From a checkpoint of a small transformer trained on Wikipedia: 93M tokens.
Each number is 50 + 10 x the weight over its row's rms, rounded and kept within 0 to 99. Layers, rows and columns count from 0. The size before them is the row's rms in percent of the matrix's.

# up: layer 6 MLP up, 512x128, rms 0.302, rows 312-364, columns 64-127
# down: layer 6 MLP down (transposed), 512x128, rms 0.294, rows 312-363, columns 64-127
up312 099:48 67 59 47 66 41 41 43 57 48 40 33 68 52 46 47 64 41 49 51 57 51 40 56 61 50 49 33 57 56 48 46 48 28 56 47 49 37 46 47 58 37 49 53 47 32 65 23 59 56 61 41 54 45 31 57 61 45 60 42 29 48 54 42
down312 094:49 55 46 39 53 40 28 54 42 56 39 54 45 34 58 47 42 59 38 51 51 61 66 53 64 60 42 72 51 57 44 53 56 49 28 40 57 59 36 42 59 41 56 38 55 31 54 65 48 43 53 39 55 57 52 68 39 74 50 57 42 38 42 61
up313 111:60 41 63 28 44 54 64 47 47 57 54 63 38 40 48 51 54 52 63 57 31 46 46 46 57 46 24 45 44 50 47 57 61 67 39 54 42 42 59 58 54 63 54 45 38 52 62 51 44 51 51 48 32 61 50 53 37 45 37 48 47 53 49 50
down313 117:50 48 61 57 54 59 31 45 44 59 38 37 62 55 54 58 30 44 58 45 62 66 47 56 48 65 42 33 37 55 52 57 41 33 47 64 47 48 66 53 46 37 58 56 51 85 56 53 40 56 44 44 42 59 41 52 56 57 48 54 51 57 43 52
up314 111:49 52 56 34 58 35 55 62 65 42 51 67 58 72 25 58 52 40 44 53 48 56 58 41 56 66 44 47 50 49 44 58 46 67 53 59 58 61 35 37 49 58 47 54 66 59 50 59 45 52 50 70 45 56 45 44 55 56 66 40 41 53 35 48
down314 112:60 53 33 77 50 62 26 62 55 68 51 63 42 40 36 49 50 41 41 71 66 61 61 43 53 59 33 63 61 54 68 31 64 49 61 43 41 46 62 46 46 49 68 59 52 51 23 62 57 60 62 55 57 29 50 47 41 49 37 55 51 45 46 44
up315 111:27 52 38 53 49 52 52 45 64 30 61 38 59 59 38 55 60 48 37 45 65 43 40 59 40 55 51 46 51 42 70 54 54 63 61 54 44 54 54 59 30 65 63 59 59 64 85 50 57 55 56 46 34 45 39 52 47 52 47 38 31 56 62 51
down315 111:37 61 34 40 61 32 55 70 55 57 45 59 58 46 55 53 51 68 78 48 54 31 52 50 68 47 55 44 41 47 42 52 51 44 40 57 33 53 55 42 45 59 36 40 58 47 39 49 59 71 62 61 43 51 59 63 62 51 69 42 51 68 44 52
up316 103:47 53 44 56 55 40 45 57 56 65 38 76 65 38 46 59 53 61 39 60 54 59 43 44 49 69 56 47 42 41 49 36 52 47 44 42 47 39 51 60 46 43 37 49 51 58 57 54 54 51 47 62 57 58 45 48 47 16 62 34 44 45 44 47
down316 097:41 57 56 54 52 41 36 54 42 43 52 47 45 52 48 43 42 47 62 51 34 37 57 39 44 41 52 56 66 51 42 64 59 51 60 51 63 59 57 40 31 56 68 48 40 67 27 58 31 63 51 54 29 49 61 45 53 57 48 60 54 56 64 40
up317 106:41 32 45 55 43 68 59 38 59 48 44 47 57 45 73 42 45 52 34 60 55 53 48 30 54 69 51 55 56 54 40 50 64 64 43 56 48 66 42 57 57 73 82 62 61 63 51 52 35 47 48 56 42 58 60 44 50 62 33 46 43 62 51 41
down317 096:52 48 49 57 36 31 48 52 52 51 52 55 42 43 46 47 55 47 77 71 54 41 60 49 69 56 48 53 62 48 48 28 53 48 48 48 41 26 45 56 46 34 54 53 50 54 75 44 56 54 35 46 59 48 49 49 65 32 50 56 53 58 34 41
up318 107:45 58 42 33 47 34 62 64 43 53 49 53 59 67 46 44 48 43 44 49 43 41 63 52 55 66 45 38 52 53 59 43 59 52 46 53 63 51 56 41 48 64 41 43 45 58 45 40 46 40 55 55 40 48 46 58 58 56 45 46 33 74 29 51
down318 101:56 43 35 46 57 42 48 49 56 67 32 43 42 54 60 51 53 49 42 39 51 45 40 51 52 75 52 48 55 49 44 56 51 34 54 48 68 61 34 57 36 33 40 58 53 42 49 37 71 47 48 37 47 40 56 54 54 53 33 40 34 48 51 54
up319 103:39 48 50 66 38 56 57 51 43 41 46 44 44 68 61 54 43 53 45 40 40 44 63 36 51 40 59 59 55 58 48 41 54 52 49 53 51 69 64 45 38 64 63 57 46 43 55 54 45 39 55 41 67 54 57 60 54 50 58 39 43 79 64 47
down319 109:49 36 62 58 50 63 41 61 24 44 61 55 30 47 33 47 47 46 46 48 53 56 52 56 53 37 31 40 41 35 49 53 56 41 40 50 49 41 58 71 60 31 41 53 55 42 54 38 80 53 46 50 63 37 53 58 51 43 41 49 61 57 51 37
up320 120:51 43 51 39 43 45 61 55 44 62 50 64 60 54 51 40 47 45 50 59 51 53 53 43 49 50 46 58 53 39 44 33 41 66 59 71 58 45 67 38 44 30 42 64 62 39 41 46 61 52 50 49 55 33 54 45 45 54 44 36 60 57 36 39
down320 115:59 45 28 32 47 53 67 44 66 57 55 50 34 45 40 45 51 53 65 52 40 58 54 42 62 56 47 58 64 39 48 50 46 43 69 56 54 58 57 55 51 42 45 40 49 57 55 48 45 34 33 47 79 49 55 46 52 50 50 35 44 40 45 69
up321 096:55 55 59 58 48 58 59 62 42 33 42 69 50 43 39 70 48 62 47 49 52 59 56 54 51 55 47 73 47 59 48 58 50 49 50 38 35 38 56 39 48 62 39 46 44 60 40 57 49 52 45 49 64 52 48 56 51 54 62 32 29 70 53 49
down321 084:47 58 63 47 51 36 36 56 64 49 46 47 41 41 62 41 40 58 52 35 55 58 53 45 58 63 57 48 53 61 69 45 42 63 52 39 36 51 43 49 45 50 48 63 39 50 48 44 59 59 68 35 26 58 47 46 23 49 70 43 46 38 45 38
up322 101:50 45 62 65 58 44 39 48 51 50 64 49 39 47 67 58 58 49 36 40 44 46 45 45 41 54 58 57 49 39 66 49 52 51 49 75 53 46 50 62 61 44 73 43 35 56 39 44 49 51 29 56 47 44 55 50 43 51 45 65 51 42 48 52
down322 102:52 48 71 54 45 61 48 53 32 59 53 32 49 47 57 32 68 58 53 43 56 47 43 66 54 41 52 48 60 54 34 37 63 53 56 50 47 41 49 54 47 74 54 43 32 50 65 62 37 30 40 50 58 37 59 36 66 56 60 54 55 47 35 52
up323 104:46 64 33 54 56 47 55 41 64 49 58 47 47 70 36 61 57 32 56 55 53 57 52 52 63 54 42 33 42 41 45 41 58 66 62 54 61 49 59 54 40 39 54 43 44 65 37 47 54 67 62 44 54 35 57 55 59 60 38 55 45 45 54 42
down323 101:52 60 50 42 66 39 67 45 43 50 35 37 27 51 49 69 64 62 38 47 60 42 33 40 64 44 46 68 45 60 51 59 59 33 52 44 57 45 47 39 36 73 44 67 55 53 57 36 44 41 71 57 38 59 56 55 61 42 38 43 44 57 55 35
up324 095:38 55 45 61 53 55 63 49 45 45 69 43 54 58 63 60 58 37 38 53 49 45 36 45 65 59 51 64 35 39 34 43 50 51 49 43 44 53 57 60 58 58 46 47 40 63 62 30 40 73 43 49 38 51 55 47 39 63 40 54 81 39 57 40
down324 094:30 50 37 66 60 46 25 47 52 59 38 56 30 39 39 57 39 62 53 56 57 49 48 65 53 43 62 47 60 32 55 48 45 56 57 43 50 45 65 39 58 51 48 47 60 45 42 56 48 39 65 51 50 46 47 74 43 53 49 39 43 58 66 47
up325 099:57 54 32 58 50 67 58 36 60 48 65 41 54 52 53 51 44 38 46 59 55 29 56 60 53 54 57 45 58 39 54 51 55 49 41 59 34 55 49 53 32 73 36 43 44 47 33 47 48 34 65 48 63 35 65 49 61 44 33 53 76 66 39 61
down325 094:50 61 47 66 56 52 51 58 41 47 43 64 29 41 42 40 30 50 49 47 55 41 66 60 43 54 44 52 51 50 68 38 47 49 46 41 61 52 34 31 50 41 46 45 37 60 69 41 53 46 48 42 51 57 55 46 40 51 60 43 51 42 62 55
up326 112:54 41 41 63 38 35 59 51 51 35 43 55 57 45 41 53 52 33 51 56 33 60 54 45 42 71 43 36 56 60 46 60 50 59 40 55 72 68 66 51 46 63 56 44 42 62 54 43 53 54 51 66 69 41 64 58 39 42 68 54 63 59 39 67
down326 104:62 60 58 46 55 52 48 79 73 37 59 56 44 57 54 49 54 68 51 28 49 36 47 53 60 46 56 57 49 49 58 49 59 52 37 53 40 50 39 73 45 55 60 51 46 58 48 47 45 37 60 65 49 46 67 60 44 54 67 47 41 55 31 36
up327 101:52 60 53 39 68 51 46 47 67 41 58 42 50 51 51 37 58 61 57 54 55 52 48 41 38 53 39 48 65 46 46 33 49 37 59 49 62 56 39 60 32 34 56 55 39 63 65 59 54 38 46 50 49 47 49 44 46 31 64 49 50 51 50 52
down327 098:51 36 38 24 50 70 39 44 54 55 44 42 42 61 52 29 59 40 53 61 58 51 54 53 50 44 59 48 49 50 45 54 32 45 56 48 51 47 42 57 46 43 62 38 55 51 57 66 43 43 37 62 33 70 42 51 59 40 48 51 25 46 47 61
up328 103:49 42 44 50 43 47 42 28 39 52 66 47 57 57 48 51 43 33 36 21 58 50 42 51 59 47 68 44 46 46 65 59 57 56 43 40 46 63 53 57 33 40 61 40 42 69 54 61 47 53 51 47 49 65 47 50 56 55 52 62 50 50 41 66
down328 107:61 51 41 45 46 31 54 55 75 54 27 52 44 51 27 51 54 54 54 56 66 58 58 55 50 49 45 62 32 44 59 46 48 62 60 50 52 50 47 40 51 57 51 39 62 50 34 43 59 60 60 37 47 61 56 43 37 45 80 56 40 36 51 50
up329 098:51 58 46 53 53 34 29 46 52 70 41 69 58 36 51 50 55 49 56 65 44 57 28 47 52 61 51 51 36 39 41 53 51 57 48 40 40 41 53 56 51 44 47 63 60 49 60 56 53 55 49 46 51 38 48 51 40 28 42 42 51 55 47 50
down329 091:47 40 39 37 43 49 59 48 38 48 43 57 55 39 63 35 53 38 67 38 38 47 58 58 46 53 69 43 69 46 43 71 42 55 54 55 43 41 56 55 60 56 43 38 57 49 62 41 39 75 56 55 43 54 64 52 49 75 53 48 37 61 56 36
up330 109:50 70 46 44 77 52 40 71 55 33 41 51 49 64 54 42 30 50 43 57 50 40 43 52 30 59 60 47 52 61 36 48 64 46 40 56 49 49 30 41 74 43 74 58 56 57 34 36 55 53 53 46 54 64 50 68 44 61 51 65 53 44 37 53
down330 099:41 60 51 47 63 67 36 43 42 42 51 41 49 41 46 51 43 57 39 54 46 40 52 54 47 39 66 49 49 27 47 58 26 55 51 45 56 47 56 48 55 48 40 44 59 64 54 70 37 56 59 57 48 46 67 56 52 33 51 30 60 22 65 36
up331 086:37 42 63 49 40 50 64 59 46 38 54 45 49 45 60 55 40 32 39 51 47 50 68 34 59 65 48 49 59 55 48 57 39 67 45 61 55 42 57 48 59 48 53 43 39 70 70 39 43 50 44 43 42 52 49 40 39 61 40 38 50 50 44 59
down331 082:44 64 40 41 62 26 68 45 43 67 37 37 39 42 55 34 61 62 46 68 53 26 53 46 46 54 49 56 46 44 39 49 51 31 71 26 50 56 42 47 60 52 34 73 49 57 40 33 56 57 58 63 51 49 36 38 56 42 60 72 39 46 55 50
up332 103:59 57 37 37 45 47 36 47 42 58 46 72 55 42 34 53 65 51 55 42 56 63 50 71 48 36 18 57 36 45 65 47 46 67 37 50 46 39 47 53 62 60 50 37 34 49 49 44 69 51 51 52 53 51 59 40 49 54 67 36 45 50 43 52
down332 103:61 48 41 58 53 62 65 33 40 48 57 44 43 46 49 44 30 43 45 42 48 54 48 64 35 57 48 58 53 47 35 49 52 71 57 50 59 47 56 49 54 50 73 54 53 53 43 38 73 50 44 60 56 58 60 51 63 57 43 52 31 48 59 45
up333 099:26 83 51 33 45 43 46 32 57 59 54 63 58 60 36 59 54 45 54 49 51 56 51 54 45 58 60 54 48 44 26 50 45 58 26 56 53 51 64 57 53 41 50 37 59 43 58 61 72 73 53 37 70 56 33 34 65 48 49 42 41 51 37 56
down333 100:52 33 36 38 48 52 43 43 56 64 62 38 55 63 44 47 48 46 28 51 62 46 52 54 69 53 47 57 51 49 53 58 39 64 52 52 28 45 39 58 49 34 64 55 58 54 49 43 58 43 57 52 52 47 37 47 47 33 38 60 51 50 58 59
up334 108:34 36 36 52 68 41 54 52 61 37 60 35 52 51 46 48 60 46 46 44 56 51 52 37 40 43 64 52 63 56 34 48 57 44 69 47 53 37 51 72 59 48 47 34 53 56 42 49 62 59 49 50 61 46 58 38 38 40 56 55 48 66 42 57
down334 110:39 36 50 55 36 45 44 44 29 38 68 31 62 43 38 35 50 52 75 37 73 63 30 32 40 49 49 57 57 51 63 57 58 39 62 46 56 52 55 46 55 60 50 55 48 45 50 62 65 56 68 49 63 56 39 42 38 44 43 72 56 60 55 51
up335 100:53 55 45 61 57 48 72 38 35 40 48 50 61 56 55 57 62 42 37 68 41 63 43 48 43 54 26 34 70 51 59 47 46 35 56 53 71 45 48 58 54 54 49 45 48 55 46 28 42 52 55 39 56 45 47 59 53 49 46 48 62 54 39 35
down335 101:54 50 47 63 55 52 35 40 54 40 45 64 38 57 46 42 54 77 67 41 49 38 31 48 57 51 50 61 38 42 47 37 61 60 50 42 45 49 50 32 55 70 29 45 52 52 67 53 60 55 58 64 49 50 55 33 45 35 51 33 48 37 62 54
up336 088:55 62 45 63 65 53 49 32 54 50 43 39 47 40 46 48 41 50 48 40 61 47 44 39 50 50 57 43 47 44 32 53 43 33 61 52 41 47 43 42 48 67 46 76 56 60 51 63 44 52 61 81 57 49 38 48 52 70 49 43 54 59 57 60
down336 080:48 68 54 52 57 57 37 47 52 55 47 48 12 40 75 50 52 48 45 66 44 72 57 42 54 54 40 59 55 55 37 47 53 58 47 60 52 47 31 44 57 46 57 54 61 53 48 53 58 58 64 53 65 51 32 41 51 52 57 62 45 39 58 60
up337 105:63 48 57 47 40 47 37 50 56 38 49 50 56 67 37 61 51 52 47 44 41 32 57 50 39 31 48 58 40 60 64 55 55 76 39 51 39 48 62 53 58 69 45 35 58 61 68 49 42 50 29 42 62 67 44 48 49 42 48 31 36 53 39 64
down337 103:53 48 64 55 51 39 64 51 58 50 47 41 63 48 47 63 45 51 42 68 45 43 51 44 55 36 54 45 56 51 38 53 42 51 72 38 48 52 30 46 62 49 31 38 48 50 59 53 52 41 37 48 38 45 47 55 36 64 64 61 38 37 44 57
up338 108:62 39 52 43 45 64 46 46 43 47 48 49 60 52 56 58 23 43 48 45 63 54 43 51 37 66 60 51 50 57 51 57 49 47 39 67 42 50 41 64 58 51 52 57 55 43 41 63 63 51 61 58 44 58 54 50 51 61 44 64 58 55 32 52
down338 105:33 52 66 50 48 44 72 48 53 69 47 46 39 49 53 44 56 57 42 49 47 58 49 43 55 50 51 53 46 50 48 50 51 58 59 42 57 41 36 37 47 42 46 39 56 45 32 46 44 62 34 72 67 46 60 51 56 60 50 69 60 47 60 52
up339 092:47 56 51 53 49 53 48 60 55 52 51 58 52 57 38 58 30 33 45 50 50 55 37 54 41 25 34 40 40 54 48 64 52 45 66 59 53 56 42 58 46 59 39 59 40 46 87 55 67 42 40 48 55 47 58 42 53 49 56 17 43 61 59 48
down339 092:39 52 46 32 56 32 43 52 40 39 61 25 41 24 50 44 55 36 39 76 54 52 52 51 52 63 61 35 53 46 57 59 61 50 67 48 54 47 48 37 63 59 34 66 50 42 49 63 52 51 56 51 48 59 54 58 31 50 81 49 49 48 61 47
up340 078:67 60 55 52 59 40 70 53 45 53 22 36 60 63 56 48 37 35 52 47 54 71 36 36 43 54 65 56 45 35 37 34 48 55 50 52 53 51 43 46 48 43 45 61 48 51 58 53 48 65 67 62 59 42 63 47 58 44 64 58 48 39 51 31
down340 076:51 61 54 48 49 48 46 48 51 66 45 43 23 50 74 35 69 45 51 61 43 79 58 43 33 57 53 69 43 59 41 44 48 50 51 54 63 46 41 54 56 35 49 58 64 48 55 60 45 59 64 42 64 42 46 47 45 45 63 52 48 25 48 45
up341 099:57 61 38 45 61 49 46 26 47 43 60 41 64 60 46 53 42 67 46 47 46 46 50 42 42 47 41 74 74 45 57 55 59 59 37 49 58 55 50 49 65 50 53 57 53 56 51 60 30 45 45 35 51 41 52 45 48 27 41 58 41 52 43 44
down341 103:36 63 58 45 51 31 62 54 53 33 64 53 43 34 55 33 61 67 35 46 51 27 60 64 45 56 65 46 36 81 61 58 51 46 56 59 48 59 44 43 29 49 43 46 40 51 46 32 50 38 54 55 45 50 50 61 66 70 52 43 50 44 62 60
up342 096:60 47 52 30 63 56 48 62 39 41 60 40 61 46 62 66 45 53 27 49 56 66 35 65 33 44 56 50 56 49 43 43 44 40 60 73 34 63 48 41 52 51 49 51 37 63 40 41 61 58 40 51 62 64 61 46 61 61 43 51 50 70 46 59
down342 095:36 46 59 47 50 50 71 56 50 66 42 39 46 55 51 53 68 58 18 48 45 16 38 52 45 57 45 44 39 51 46 63 46 55 39 63 38 51 49 33 48 50 43 41 31 37 57 52 56 49 43 37 52 53 53 38 56 44 36 73 55 54 64 44
up343 096:45 67 53 44 63 70 52 53 48 38 51 39 68 47 57 51 55 36 56 61 55 51 48 42 49 39 43 61 57 59 62 37 59 48 45 71 55 52 57 46 53 50 49 38 32 49 43 55 56 50 64 51 57 51 36 37 69 25 52 37 47 48 37 55
down343 097:61 47 72 69 41 60 52 54 47 37 54 55 49 61 73 56 58 53 46 37 39 41 40 54 51 47 42 62 63 63 57 55 47 37 53 53 46 73 47 62 45 39 55 50 36 60 51 58 62 48 62 50 61 46 54 43 46 52 39 60 42 43 37 35
up344 093:37 63 25 43 48 59 55 45 53 65 59 44 61 62 36 39 44 62 55 64 40 54 39 44 45 54 51 50 47 50 54 73 46 43 54 43 39 63 66 61 51 73 58 47 59 41 60 57 48 34 54 55 53 41 51 47 38 56 42 49 36 37 58 43
down344 092:47 54 58 47 48 63 47 46 29 44 51 41 57 65 47 42 40 51 49 61 62 58 45 60 28 57 63 60 43 48 51 62 51 54 62 31 54 67 36 43 41 64 61 67 50 37 58 51 53 45 41 48 60 39 44 65 53 46 51 49 60 48 52 37
up345 092:53 50 61 53 44 50 53 50 49 54 44 41 57 63 55 49 52 50 30 45 49 39 56 40 55 28 75 61 76 52 44 44 40 50 41 62 36 28 52 39 50 50 43 44 40 37 54 43 66 55 60 52 63 60 39 48 50 40 61 45 43 75 53 43
down345 097:59 48 53 60 46 61 55 43 46 53 51 55 58 51 64 55 70 54 40 43 54 25 65 49 39 60 40 40 47 68 46 56 51 47 25 55 26 54 42 31 43 55 52 59 61 41 50 65 61 33 43 46 42 46 44 46 45 48 37 49 52 44 44 48
up346 098:67 68 53 44 46 41 61 45 50 52 44 36 54 41 41 51 51 49 39 52 45 52 44 42 58 37 46 51 52 41 47 54 55 52 61 47 37 32 61 62 54 49 45 61 42 42 59 43 56 58 43 23 54 51 47 52 77 59 50 22 42 58 56 69
down346 099:56 75 35 73 52 36 46 55 65 57 42 50 59 40 30 40 51 65 69 56 55 52 49 46 33 45 58 56 60 30 48 64 50 56 45 44 47 63 59 46 45 44 39 51 50 48 53 62 39 62 74 53 42 55 31 54 53 57 61 55 52 42 66 59
up347 120:57 56 57 41 57 69 49 64 51 47 49 61 68 67 50 46 46 51 51 52 53 57 53 41 56 52 55 49 67 46 30 61 50 50 31 50 46 64 57 29 43 50 36 71 21 48 46 38 75 54 32 46 51 51 41 40 46 45 53 51 37 61 43 56
down347 117:37 28 41 64 51 39 36 59 47 64 49 52 46 43 40 54 40 56 63 47 64 43 55 59 32 53 52 67 29 48 60 54 40 47 61 33 49 64 72 35 44 52 52 44 62 35 62 35 66 64 48 47 54 56 39 67 59 41 51 47 48 44 62 38
up348 097:44 41 56 43 55 29 60 65 54 35 51 42 50 41 54 45 47 55 42 48 40 51 51 51 49 26 50 46 62 47 31 52 50 42 42 44 39 34 59 40 59 47 40 45 63 45 62 42 49 63 55 45 43 54 43 49 50 40 44 33 55 46 53 65
down348 093:48 62 49 56 53 38 41 49 66 52 49 44 75 72 34 46 35 65 62 34 53 48 43 39 36 54 66 47 74 60 53 49 58 40 31 57 53 50 40 48 48 51 40 29 66 50 45 50 46 44 47 38 47 65 48 66 54 57 47 47 47 48 53 55
up349 094:50 72 44 62 53 64 26 30 38 39 66 43 63 38 36 56 52 56 51 54 43 44 46 46 44 47 58 51 60 35 57 50 39 39 47 43 55 69 52 58 43 56 41 49 42 45 58 60 48 51 65 47 59 38 50 65 54 65 38 40 67 51 39 70
down349 100:49 58 46 56 31 68 65 47 42 44 56 63 60 39 57 36 43 38 36 47 40 64 69 66 59 54 32 43 56 39 58 44 40 41 39 62 38 51 45 44 64 42 44 62 68 49 68 49 48 44 42 54 67 43 57 41 56 66 49 56 68 40 34 64
up350 086:56 45 49 44 33 67 36 42 53 50 46 58 54 58 25 59 34 49 54 58 38 52 43 51 47 42 49 38 35 58 64 52 59 74 45 26 43 43 38 56 47 77 31 46 51 52 65 61 58 57 45 51 70 53 31 39 49 56 49 40 49 56 32 41
down350 086:58 47 60 49 50 42 60 66 57 55 58 61 51 55 46 39 62 68 46 51 71 44 46 56 46 42 68 47 34 59 56 52 45 44 48 31 53 48 14 31 54 67 55 52 48 68 51 60 53 34 52 50 58 41 45 51 53 43 68 67 46 40 45 55
up351 111:40 54 48 47 42 49 53 63 38 62 51 59 55 62 58 32 53 63 66 53 47 56 40 61 43 60 28 51 52 56 51 59 60 41 50 48 58 43 60 51 54 54 61 26 47 67 41 33 44 44 62 38 62 51 40 50 51 50 53 54 52 65 51 48
down351 098:54 48 42 58 56 49 50 70 50 58 59 44 53 56 68 56 50 58 51 45 44 50 54 56 33 38 39 23 54 62 46 47 72 39 59 48 49 52 57 45 46 58 73 51 69 24 47 55 46 54 53 67 46 63 44 64 36 53 55 56 48 49 62 44
up352 079:55 64 50 50 48 71 42 45 43 44 38 42 40 27 58 35 53 51 54 43 50 43 39 47 46 49 58 55 48 45 51 43 76 47 44 68 50 43 58 54 31 42 49 41 63 48 70 63 58 43 46 52 60 37 56 61 54 33 56 46 55 65 41 43
down352 086:32 50 41 72 39 44 43 41 60 42 37 44 43 42 56 48 42 46 58 45 45 49 76 39 40 62 41 54 28 49 47 37 46 39 37 54 51 43 76 56 51 44 48 53 53 36 44 52 52 64 38 48 57 50 45 42 51 43 37 54 60 63 45 48
up353 073:59 44 60 60 68 54 46 47 49 56 59 62 47 53 48 64 69 60 44 41 54 46 41 56 48 52 32 52 60 44 46 38 45 63 47 43 36 46 55 65 39 63 61 60 50 65 48 47 50 44 37 44 65 54 43 58 56 69 53 33 48 53 45 64
down353 074:54 26 42 54 54 42 59 67 57 64 49 50 70 57 45 42 48 54 53 50 38 62 46 56 41 43 45 40 54 60 29 56 22 67 53 49 26 56 55 56 61 56 53 59 41 38 53 64 49 37 50 39 40 66 40 67 49 51 47 57 45 53 36 53
up354 080:48 59 43 55 59 57 55 50 44 46 29 47 59 26 55 51 63 50 39 27 59 36 47 45 63 61 41 45 45 46 25 54 56 45 49 55 61 52 47 59 49 33 43 48 32 43 62 39 50 58 49 46 55 52 38 71 54 47 67 55 34 49 53 37
down354 074:38 56 50 42 42 43 57 45 48 54 37 46 17 46 82 39 43 54 37 50 55 74 66 40 48 64 42 69 49 52 46 50 49 48 46 42 57 53 33 45 51 38 45 56 57 29 61 65 52 55 78 39 47 51 44 54 41 48 55 56 44 39 44 66
up355 098:55 59 52 43 48 52 57 48 43 53 51 52 29 34 57 50 54 46 72 54 50 54 42 55 43 43 43 62 66 48 29 64 41 43 36 37 56 45 57 71 55 54 46 24 52 43 53 35 48 49 50 47 64 48 52 67 55 62 36 44 55 52 60 46
down355 110:49 47 67 59 51 58 51 50 33 58 56 53 58 58 64 44 50 59 45 49 48 43 51 63 47 41 39 38 58 35 47 63 45 54 39 49 39 39 72 36 51 55 58 36 51 53 43 41 63 43 40 58 66 54 53 74 49 48 54 70 29 34 38 37
up356 097:49 64 50 48 48 60 58 44 53 49 53 68 58 68 46 44 34 72 64 45 36 38 44 26 53 75 47 49 38 44 32 41 66 42 46 38 46 47 51 60 46 36 58 61 61 55 35 57 50 45 51 58 56 42 25 59 51 51 32 54 46 65 50 65
down356 100:59 51 32 60 58 57 69 53 56 61 49 26 73 42 36 55 25 43 44 40 42 66 58 64 64 59 42 51 55 58 40 50 49 55 55 55 42 39 62 46 48 54 41 58 47 48 26 44 48 49 33 70 46 54 58 50 55 72 55 51 45 46 57 57
up357 095:53 51 40 46 48 55 60 47 49 48 51 48 52 60 56 56 57 61 65 66 56 33 50 50 61 40 34 47 60 64 27 42 61 59 47 41 48 39 61 62 41 36 53 40 56 62 57 54 65 56 40 53 34 43 61 49 51 44 62 42 53 45 64 52
down357 103:62 64 36 55 44 18 40 57 56 64 53 53 41 62 61 53 55 53 47 74 53 32 51 54 62 46 66 58 56 66 72 47 52 49 45 44 50 52 16 65 46 47 47 45 49 61 46 51 66 45 55 38 40 32 50 39 53 48 38 51 44 54 55 46
up358 098:50 49 45 61 35 60 75 38 49 43 39 48 51 64 39 51 48 36 47 53 63 77 26 45 47 48 45 44 53 53 42 39 41 57 58 53 58 57 45 62 49 39 40 27 39 34 54 33 27 46 48 52 55 54 56 55 47 52 67 49 64 66 73 61
down358 097:40 68 62 45 61 55 48 53 33 51 72 53 41 49 48 79 28 38 46 62 35 52 41 69 68 38 73 46 43 48 54 40 35 49 47 48 61 50 49 49 35 40 57 56 50 73 68 59 52 57 58 39 45 37 57 39 60 43 43 61 36 48 41 40
up359 102:48 48 42 37 29 39 44 42 39 64 48 54 70 44 74 40 48 41 49 67 64 51 51 55 42 58 44 51 64 46 55 59 64 51 56 60 34 41 56 52 52 37 43 57 61 50 50 43 29 53 60 58 67 49 30 48 44 57 59 50 38 71 58 55
down359 104:53 47 61 49 50 74 43 50 54 48 50 23 69 41 52 43 44 43 38 53 67 46 49 78 62 48 49 51 29 38 42 50 41 62 49 45 66 51 58 57 56 57 49 63 38 49 74 68 49 60 56 62 34 53 33 49 42 35 43 58 67 54 53 72
up360 092:57 71 52 64 48 59 54 46 57 42 57 44 55 55 57 51 38 48 45 66 50 45 28 41 41 53 64 53 60 34 38 58 70 48 41 54 41 34 47 47 57 48 51 57 63 46 57 49 62 50 56 53 57 38 45 45 76 37 55 46 41 57 58 58
down360 093:60 48 56 65 50 47 48 42 64 56 44 51 58 40 50 51 83 70 40 53 27 31 75 58 47 59 49 43 43 54 47 53 54 54 54 58 48 52 47 49 45 56 45 42 46 48 51 49 33 54 70 67 74 12 52 41 46 48 51 57 64 46 46 56
up361 108:46 49 36 44 42 52 35 36 50 51 54 75 53 57 53 68 53 63 55 43 52 55 65 38 62 56 36 43 51 43 52 60 48 46 38 39 49 67 70 51 59 39 50 49 49 49 43 34 48 45 48 51 39 45 54 46 66 66 59 47 37 55 57 66
down361 107:57 49 51 61 37 54 51 60 34 33 33 56 47 40 41 68 40 67 40 45 64 49 65 44 48 41 44 43 44 54 47 75 50 49 46 60 67 54 63 45 39 40 31 53 45 42 27 53 40 29 51 54 53 49 55 57 63 48 66 52 41 59 21 61
up362 099:53 69 54 40 50 45 64 43 54 35 61 45 55 48 38 52 52 55 50 52 50 37 54 53 63 59 51 58 70 57 64 64 63 56 57 40 40 62 67 56 39 52 66 45 53 58 43 43 52 43 62 57 42 54 64 35 53 38 52 62 43 42 42 66
down362 100:52 38 56 47 28 58 56 58 64 64 51 57 65 49 62 57 51 55 41 75 51 44 48 59 49 56 44 34 37 51 44 55 44 30 45 49 37 60 34 46 44 53 47 71 46 67 63 41 54 53 46 59 49 48 55 43 52 50 50 55 44 48 59 58
up363 108:51 60 50 63 35 37 52 32 56 35 57 53 56 37 54 28 39 32 39 47 47 38 70 48 54 56 42 48 62 55 40 60 48 39 50 57 47 43 49 78 66 51 42 62 47 49 58 60 39 50 65 51 55 60 59 45 38 58 34 42 43 55 53 36
down363 102:51 61 53 64 54 49 46 40 48 28 65 52 53 47 33 49 55 34 51 60 51 49 55 66 34 59 63 54 54 44 53 46 49 51 52 49 48 60 48 61 63 63 55 49 62 39 42 60 53 52 44 51 52 39 55 37 55 42 34 58 66 36 37 32
up364 111:44 47 39 45 52 51 45 53 47 57 45 57 48 75 42 41 57 24 43 62 41 40 43 46 49 60 38 36 50 55 37 64 31 40 33 66 67 53 54 67 46 46 62 32 37 43 71 43 56 57 54 56 53 44 45 42 48 39 52 47 67 66 39 58